config.toml
n_layer = 9
d_model = 256
n_head = 8
n_kv_head = 8
head_dim = 64
d_mlp = 1024
vocab_size = 2048
activation = "gelu"
norm = "layernorm"
norm_place = "pre"
norm_eps = 1e-05
positions = "rope"
rope_base = 1020.0
rope_fraction = 0.5
qk_norm = true
attn_scale = 0.125
bias = "none"
tie_embeddings = "early"
parallel_block = false
extras = ["attention sinks", "value embeddings", "hashed n-gram embeddings", "weighted sums over earlier layers", "capped logits"]
init = "normal"
init_std_qkv = 0.0383
init_std_o = 0.0
init_std_up = 0.0383
init_std_down = 0.0
optimizer = "adamw"
lr = 0.00203
beta1 = 0.9
beta2 = 0.99
weight_decay = 0.14
lr_head = 0.0179
grad_clip = 0.5
warmup_steps = 583
schedule = "wsd"
decay_fraction = 0.739
decay_shape = "linear"
final_lr_fraction = 0.0
batch_tokens = [32768, 65536, 98304]
seq_len = 1024
doc_mask = true
train_tokens = 462900000
steps = 7130
dataset = "wikipedia_en"
Each number is 128 + 32 x the weight over the matrix's rms, rounded and kept within 0 to 255. Layers, rows and columns count from 0. Numbers have three digits each.

# v: layer 6 attention value, 512x256, rms 0.0954, rows 367-383, columns 0-127
# o: layer 6 attention output (transposed), 512x256, rms 0.094, rows 367-383, columns 0-127
# q: layer 6 attention query, 512x256, rms 0.105, rows 384-391, columns 0-127
# k: layer 6 attention key, 512x256, rms 0.101, rows 384-390, columns 0-127
v367:107138108140115095134128167079113119144120131126133171140161125082114128108155134086095161146197107113124114125118122184129193141118183172105088095104105147087136163109115103117059132107138139145123069102118127162136115137114118120114148151135107173122114142123163106131095141113096124152108087139124138052096104101147121158119116133130104114149138088162161126116123092090142143113160
o367:131121116134156115153119117149153089142098140167183143109140129051197159121098105163096105118126060120150177086126097140170101199113153162167135148174143088101090105064089092199108142182143164116155069091140128127171150117119169079103173102109197118104169149148140051164171121183103103157168135069098144153096089089080174134128162114167101148135128095138078167150168105136118117103151
v368:116159105135127102162161069128146141143133151138143116125128122132125132146095122164105142098113134126128150125132142116080093137141196114153100103125151147124138081132107122079097132199110151166137155120104119126122155075110101151153113159125123116108147147083111177119108144138117142075149186110151044123173073139142148090155134120118120156121161117061137111102090132150101106138119
o368:100147139155146103117182153059112116116141082115093151128126149163113119124143157168130139156092106116060147124133149137121135112156112180092175131149086205100172162132098124101115151105126179068080164144080114061128134120113093137082120116151156132131134122118118118122125092146171124123123152130107120080146131164195145105117134091158101116091132118224094123086092110155109131080124
v369:100147137119114059119116162081145142129140107100108126127234163159093133137165135132080130144141140112106126132114123149156137074145097130116127125101170142139124112114109140180140115136144141146156142138134088147145104154166119151102136138151131092114108142142143137125140103110159146100160119125113134084141116155205148114117187110125104090155164082128166081084084163140132118134138
o369:208190140102138138152137092162145159156128141168138166111099117092102151070111126170159141128152145149160059096167111096201179163062139126129138100134200073151141160145095157129164170107085111213145099179109133103118094197182183142124127131139117152132161140153092156116105109102110144115112103133135164131143096129151118132115147081128120152171157079136150124140140128120065148133116
v370:155132122115127146078093108120103114125124134131109104125145154171094132072087118078118125111113148125081133137127074140115096153136087121121180171161044082152168161146143184133130060072108110122079170148114112096141123133112095117097141085158124134069131119122137109136162110140170154179103131172177129102141114158152149167159111165123164110164102163121151187142109143136152087135153
o370:163149055141109118098118089228135118110147105177106110067135068067134160133138112180139130142097135130204072149128155115098142122067148139115060096079160143196106083083131136151082121146170134194152084133217133125153114105100113153151139117148098134126170134161130090105160199153121139126149141204144127039193189151088144126088155143135159157135184122137180094097172134127108123171151
v371:143089110106123153085110160096125088098139154192081116133097155107121113161135116102129143130109140129135124158122097146100106148119095123143129146133040098191134121121179224242117011085098167099130120136160197142121105161127130120062119095068129128142100118116140107130138106117119119159103162165129102103071123130131126147144109134116154063153085077115125127194146138134152085132148
o371:122132064101211094173104127152149169133143194213153113057122095111148118118162097126142104089133136160146106065095122129203160167102172140114141109121140104114117157054139197104131177114143077158156108122130150171160097133107119166104119068160134108123108172095116081094173106202131178119065100154123145109168192107070135162075152135120121069136126119161139035151142095147120046104159
v372:093127129157141091147161138138094115091131106083140113109110114138152077150063147127078172111087141142145171121166176141153171114148159146137076089110088155120151145125113163134129148158162117125123172147099130092124148128171095150123094142143087107100171130095142134133088098115092130111136110126153116106182081160102135107137150138098159193098153149130114098176123146174092125133119
o372:141104164132122123175085107107179147137188135153065124106120187125091102151060124160153104123108108122064106158090127132093136162104110105181140098132164130160069126094118125126116177127070105187167142144178077119105087158126105117152128130154197102110104154090182102135069162159162139088097106100110107182113136110115077126154150101105086125186197156182152157124169098075121142136101
v373:181070114150152090079191221138113115133084076137192101121132109144143163087071134145147118119109108138116150122134128130133117171155162138127149113116165128120153142126164175080169154091130176106085167136147162114152161127140112111100091154174121116137139091129156106121127113114061105113146175103189097172181108159153133153048091136145145116141128130092120106192134134078116121131124
o373:115132113139148127106092183102189141057188170082166161155086114145137127158123110118114135112111148098127147110095140103152115133137132110159117110129129137052084082102184071136102168053172116159123081148104134140124137215148164078180117107082116139166100149143138118124137094223168190183179127128161095100051143131121148126160185129067146111116168137151152115130149107110088067151132
v374:182135091087134147125110140097101146113106179096123105132162174087119155062132121101117127165143122127097140142136145141104129122148138146137210179128111123127102105099124067138160109144112111105139113126122131074143138137136077126138129113142108133101126110140136130125157127137098107139104143112173120162155111156119107158128162145151141084127154159149131152159174128081110125156117
o374:142088093136129145107127101139130159162136105087127088162052104189076132099135127144117134139147094130166168142138121103110147088145117099111097044183158131083167087173184194083151109075173145091198179158147116101146110147142095133123113171112129105149175112065060177082143132141149163115122167106134175130165175045132161092109142086165173089201056128126151173053177163122117111106165
v375:166079118125119113097139099157114143106116078179136117132071162120154116174091125101187111098085106150130133143122128148098087158187145119168167180148105072146131106130094083085113109140087130095123120141135157115133143151145120096116088156106124114145137124122128083125143126101092130132128132151164118211130080128163107088108111179148151102146130094161153082178172085101152143138114
o375:103096133094136122136121158077173120119145158127156144113123071107071058088165165119103095160100118133097075157140135171142168106116123109154110102052069193135143137064130145155119146111113078091069190066141146187107177084139142151151149125086173103084150157120193161119086110158138187099102186125156133148095138127111104124089166161090175115152107170103125099121125154097132131147181
v376:154159177125126073191101118185143140132157078113121141122095114112115140092184141099139105095140128111131114123122128130171164137130118188112179085148225128093115187159132184186159159084095136112167113124155184181130113182132154109122147089136127157105115138122127103139126086065117139112146129110068212065128136126098140107094110088153091146090181114129099132075093103128104123086149
o376:112167115127217111112131177116093160135142122173099100164093110119125101152140126118186121152132141139155122090108117058156141077151123125101139086125040102108161143117136076143180160079168060079080107106215142132096183179093127156022110209024128161124168112163146134180148131142124160114136124073184090105124084073078048159138172120121092140154102219101142076136069124092113168119156
v377:151160136136123107165109114153129144133162128171118117151119104106148144141108111172093156131133121129125131144110065072129090141108082116134158099120110152169119115136139169165103179153136147144160092146108129177104137129088150119102155120085147128126096137128122108129111150122149212118157151155071120091065100035119081082150075088127121155097145076109112147115092116083128108123142
o377:062108173149061150132137112080132167153098167093154120108158180138132186092128172121087115122109067186147134127150147163121120037099207102097180131180043150126144093206140088116108162112084115112107081141068142137106138128095124092072063164127146133157140127147123181132210157187138098156102109120089078087172092207159085099106106138159124129051112088192103094110139102187123158171076
v378:140142142107143144148118149157125110122167163223132146128110122147146127116094123132166099098107134128171131138129123087116160174119160076130135062126142138080133163134145212127139162119113106140084106136140169194110142118151133100088137081139103126126177093102142142139122091118108123130098155147155098124139058109122190145137122121121139158131112060127065155139089132122106139169115
o378:085109136043128141118136149088084125101147158151156157125137109109134166120184136137177181088132150131184161160142171170150165101159111137114103110174167066119129129051076152112100091104153103153129118053100122124141143169159133141146094142111166131124071180146144117113158114203121117119090028085075119086135162125085145148186217113111069127104111120145155111079113127147134105116102
v379:167123166111105129144119130143150140134112110173125130138155095114125129156144111110135129135140140116129127131110111110141054110128124147098136159114139121130074164137096086194073133117102128102110060125105133153128111104105187107080134139127141141152091174161137131132128182161131137116145137169083110172057092149138120125101143147142110106144152062158138167138103148141175150120151
o379:143163118152075191091153123147081085127105131095151156087106091113123097113116051097076135130166104095177108144167160124105088155153148114125128191157176142085198142114143140108121111113157113214177116136128162196113133107106121148122127080129140087106073116083116161130122147119103103123105132130157162079125173125049127129115130116117106093161115127060121130098086095192192101084096
v380:121094153119109115131100100125105099133096111160135166135124146082100130123077126149128132040121139127138128138118189103148183113121102100124142075137048111141141143144119217162126155113131120135116143150144120063129132144129120131114112185084148184144113150082119151132151093133127093115119114122124142065119086090140101123102128177138124140175094127168052163035098151111115102112111
o380:150121148150079127124142073082182141189058144135051129107109122096161102114133133135069167123098173098124083101076061096201105148109144100174186134097134128072147190170140119108054160188148049151121116110150178168109125093082079131084093126101163118162138119115114095097144116085086098078109161173196111127156220152110145128149162158128160177136119110143155157157090076162195139134103
v381:172169112152128132111119209122104118107122089165120103110182153089132145099100132106125140104135128121126136128153128144131132175142109115143065142116086153149109128096175126194161112137119104120112112142160108094134144125111104112078121069169137157108132113131139108145122092141117108146127125183171136139125125099074177175144119129112162141163113153118148090157166120099135142143142
o381:129178087073137161132143207140165148097136136162126131129124096088091104111142101139191142087092148151180149174118088173104175165144156121201126066137138072156121087131071103100085140081116136178142096125144116129125106085130125120160107156142176119145037147124128145107168155128129158106091078143098113117135115137124189074093138101095130098151125133105137121096156168054128135139144
v382:135165112161168109101101130102170132147077153081178128129162112153092135112135129136091083170155137109092133094107147094128135144084146143123138101130126103147102111121131108074179120159141141151143162128114067110126132128127157103162147161147105134120112156190132138122099139127153142119166134133139085180105091143133148155102111132119114129151147119159195137083117129125173142133100
o382:126110140091102123065163110086134127123188150118104136118123088114100175134089121127178118134212151127152094154188201144126094120110137157112152132114160126179151080168100134128131107102066159106183092166122143122092105123128078131123134093098168114128154084148150120163165142122176112126190157096121122138116093143130102084085084091116131137127216124102093154136099181150112123146071
v383:125082087117111109117130118069124109127146144135114105119153142211108137156088135063116132137095138124111149109134111095115125110141111155150073108114089119136118141098158139156094110099096182122121136124156122164122148130129108132059119131100109179129107122127148127123123107169137080116073171089179050157124105157110147161157127123125121155158130098138103128192112133167142113218117
o383:109106188137143148161184138128122171121146097161140138075126136118168176145088100112077127140124130123053138102157154129100111109135160151151137131136150153093148129071101156098086101133091158107136139132132147117158146134103128092140121115122154098068117095128116079120135111124148145102143096148121128125153171143130175097102136143100168146130148137147079110080043101120166086133115
q384:120122115093129118129138106154144136124117152110125116131127123105129171135155120115138119136132120131133116137131145111134134124116130121116115117142146098108128135123132144129133126139096147115130098111135145122137138111115108161121124109133134139113119133133135129139128111157129106110138113133135123099118110127144157121152096146143110152148127145126117140121116135137110135127139
k384:102115157130150128154102117144117167109104117150119094147139156108124159144110134112119109154127123133130135156136104106160160151121158129101152145151156124124126101133142107119158133131101135113112137165155133128149134128128127137114125114122073120109143105120135129121110115147110116165142152158128125169109131128124115129133147126114119140122130134129135104164159105137110141170137
q385:155108102118121114126152125140123112103111145122145147121130134109105133138137134121097131107108121136132133115147154164129125133166162108138143121114140124112109135108102131150147132080170126123152128129128126128130129116125100154145130133120103082102112169139140131134124104126127099113119121120133121105138105104131115121122153127137136149122097128113128157111108123141123115163130
k385:111133151117083148092140122087161099104097123135077162119134185128132150145132136134101096134117118140138120150128135148170136110128152142138088165141148114119162132167168105113099097146142144149090143132097133148132167094102136138093125107136122129120116118126123133111080147126126118091134132147101115124175097122140095119158134116124149116137119120131125122098134153119135138118117
q386:123125113073119124147100120139112146134103169123083109115143118127125125142164128128108124129138129144136158133109169149121119124099138139128109136121165125143093142158128116138090124109106151139128103132150131108139152117153120122135125141123121152144153120111131143130145109136115127087112126130143131152166134132124118120129127130137127143092107147115111122133137115153095118138140
k386:146078139124154140190150125113134152123148119147108157108189151102115136108131145124122101120102114118102098135131143146109130161152101115141133144129107110171135149136121124115118116157095115119141163117099140149098138122150149132144132138132117092163142130128107109123118099158130119121160103161117097170173113123163125108102116100132139091133097094092127154145135144147143127075139
q387:126161132105128122157137110133120152157093106122137136111144152132097143154123138126141145109143105120134117155154119139128118148139088140112154124103195120139128127128147093134072097124125122144133105130147135126124149115144135107110111119106111135137165127106093115135125133127158128100103156114132110094113126112095135091080125155115134160175123143100139104093142113134111128153123
k387:104126109171123132104145129119173143120107138131130144119137109124147107098133134089142132133140141122084138088148146140113096144129163126138100140108092148072143078144132086149168166144165119139113096107113105150128103140122138115105116129099140125156157130148144143137116129095131112168137099131153121118154151131141117137121121139131152197128194190118118078105084125119160154118140
q388:123090120129102117144117154096138167148170131143110150141119141104146145102129147142094082105124100117080153100166162155118114145113136128105137149124122152126126143098108105136083138099158133132109117106107120083141152135141122132113115141140099165091136108115136085112175110111166135095100090118183125115123120081120138132137180107135149131115145103179110147110112171129069169135103
k388:106125124103128129202156110138110159112162132060128150123117141138115155134141121145147152175136103128122098108120137104161195152132109140091160138118123134111110100131094107131118152149082165113116144136138146072131113197109127113124153125159171090107146103135150060108118090160140120079139128169132156153155143125105175077140123143171121087124147090157089127110128170119100152133141
q389:085157154086083103112131180120152147115109149132104150131127130100150112116105143115131155117145118141109127153167103181112094152117136145147103149157134123110140058144129079154163109087113113129100067151124089092118131127155128157146155097157159139196126150178124117119122118150142130138087066088137113193125133095123094111171125100138115140098110175109208168126163121133170152186104
k389:181047119136147172122146139123136193138103131125092118119136099101119124147115102099149118095150145139120108113128132161147123104139142133132159107129117122056185117120158115150118126134150146168121116074109068151202097047151178058073142131127127134198125131133139157133171128101065104122138082095136106083157111159145119095174115117135163146138157114123165046109104106178119123104108
q390:149112141139131162099160130168108112121101151122106128093125130095128139120090111147127145141129097095175102145155125146154105147122132112133138127118121139133144099124116145094108132102140136150077104134127120140148175158138100132106108122176123116138164105156135104138122109138152199131098106116125068159133128133129129123157153122139186155120144112118157121108148137152116111126102
k390:120135137087124097169135129124085141103128172117167115123138083125146136148141103162119155121111108144116135164157134140117127107091187122130134128139156142097111074145094121105124160158125133117166121134167118145132129122118143116164132121144151140093142125109116100111115091144123141127120108116089127149131132117119125131139126145132119108144131100131088110150144148101166132101130
q391:115144137118127125165152110147131079079159193141124104091075148081135071153138110090144148169128072125127123132114121156117092134128156121142127155145101136107122106111149135066121095143115157162123119135105113118137132134150163123167094193160161094149159137172129121145134132106095149101098118126110155138104133120104146107170118158097150110074104088150124095130119108120138137147153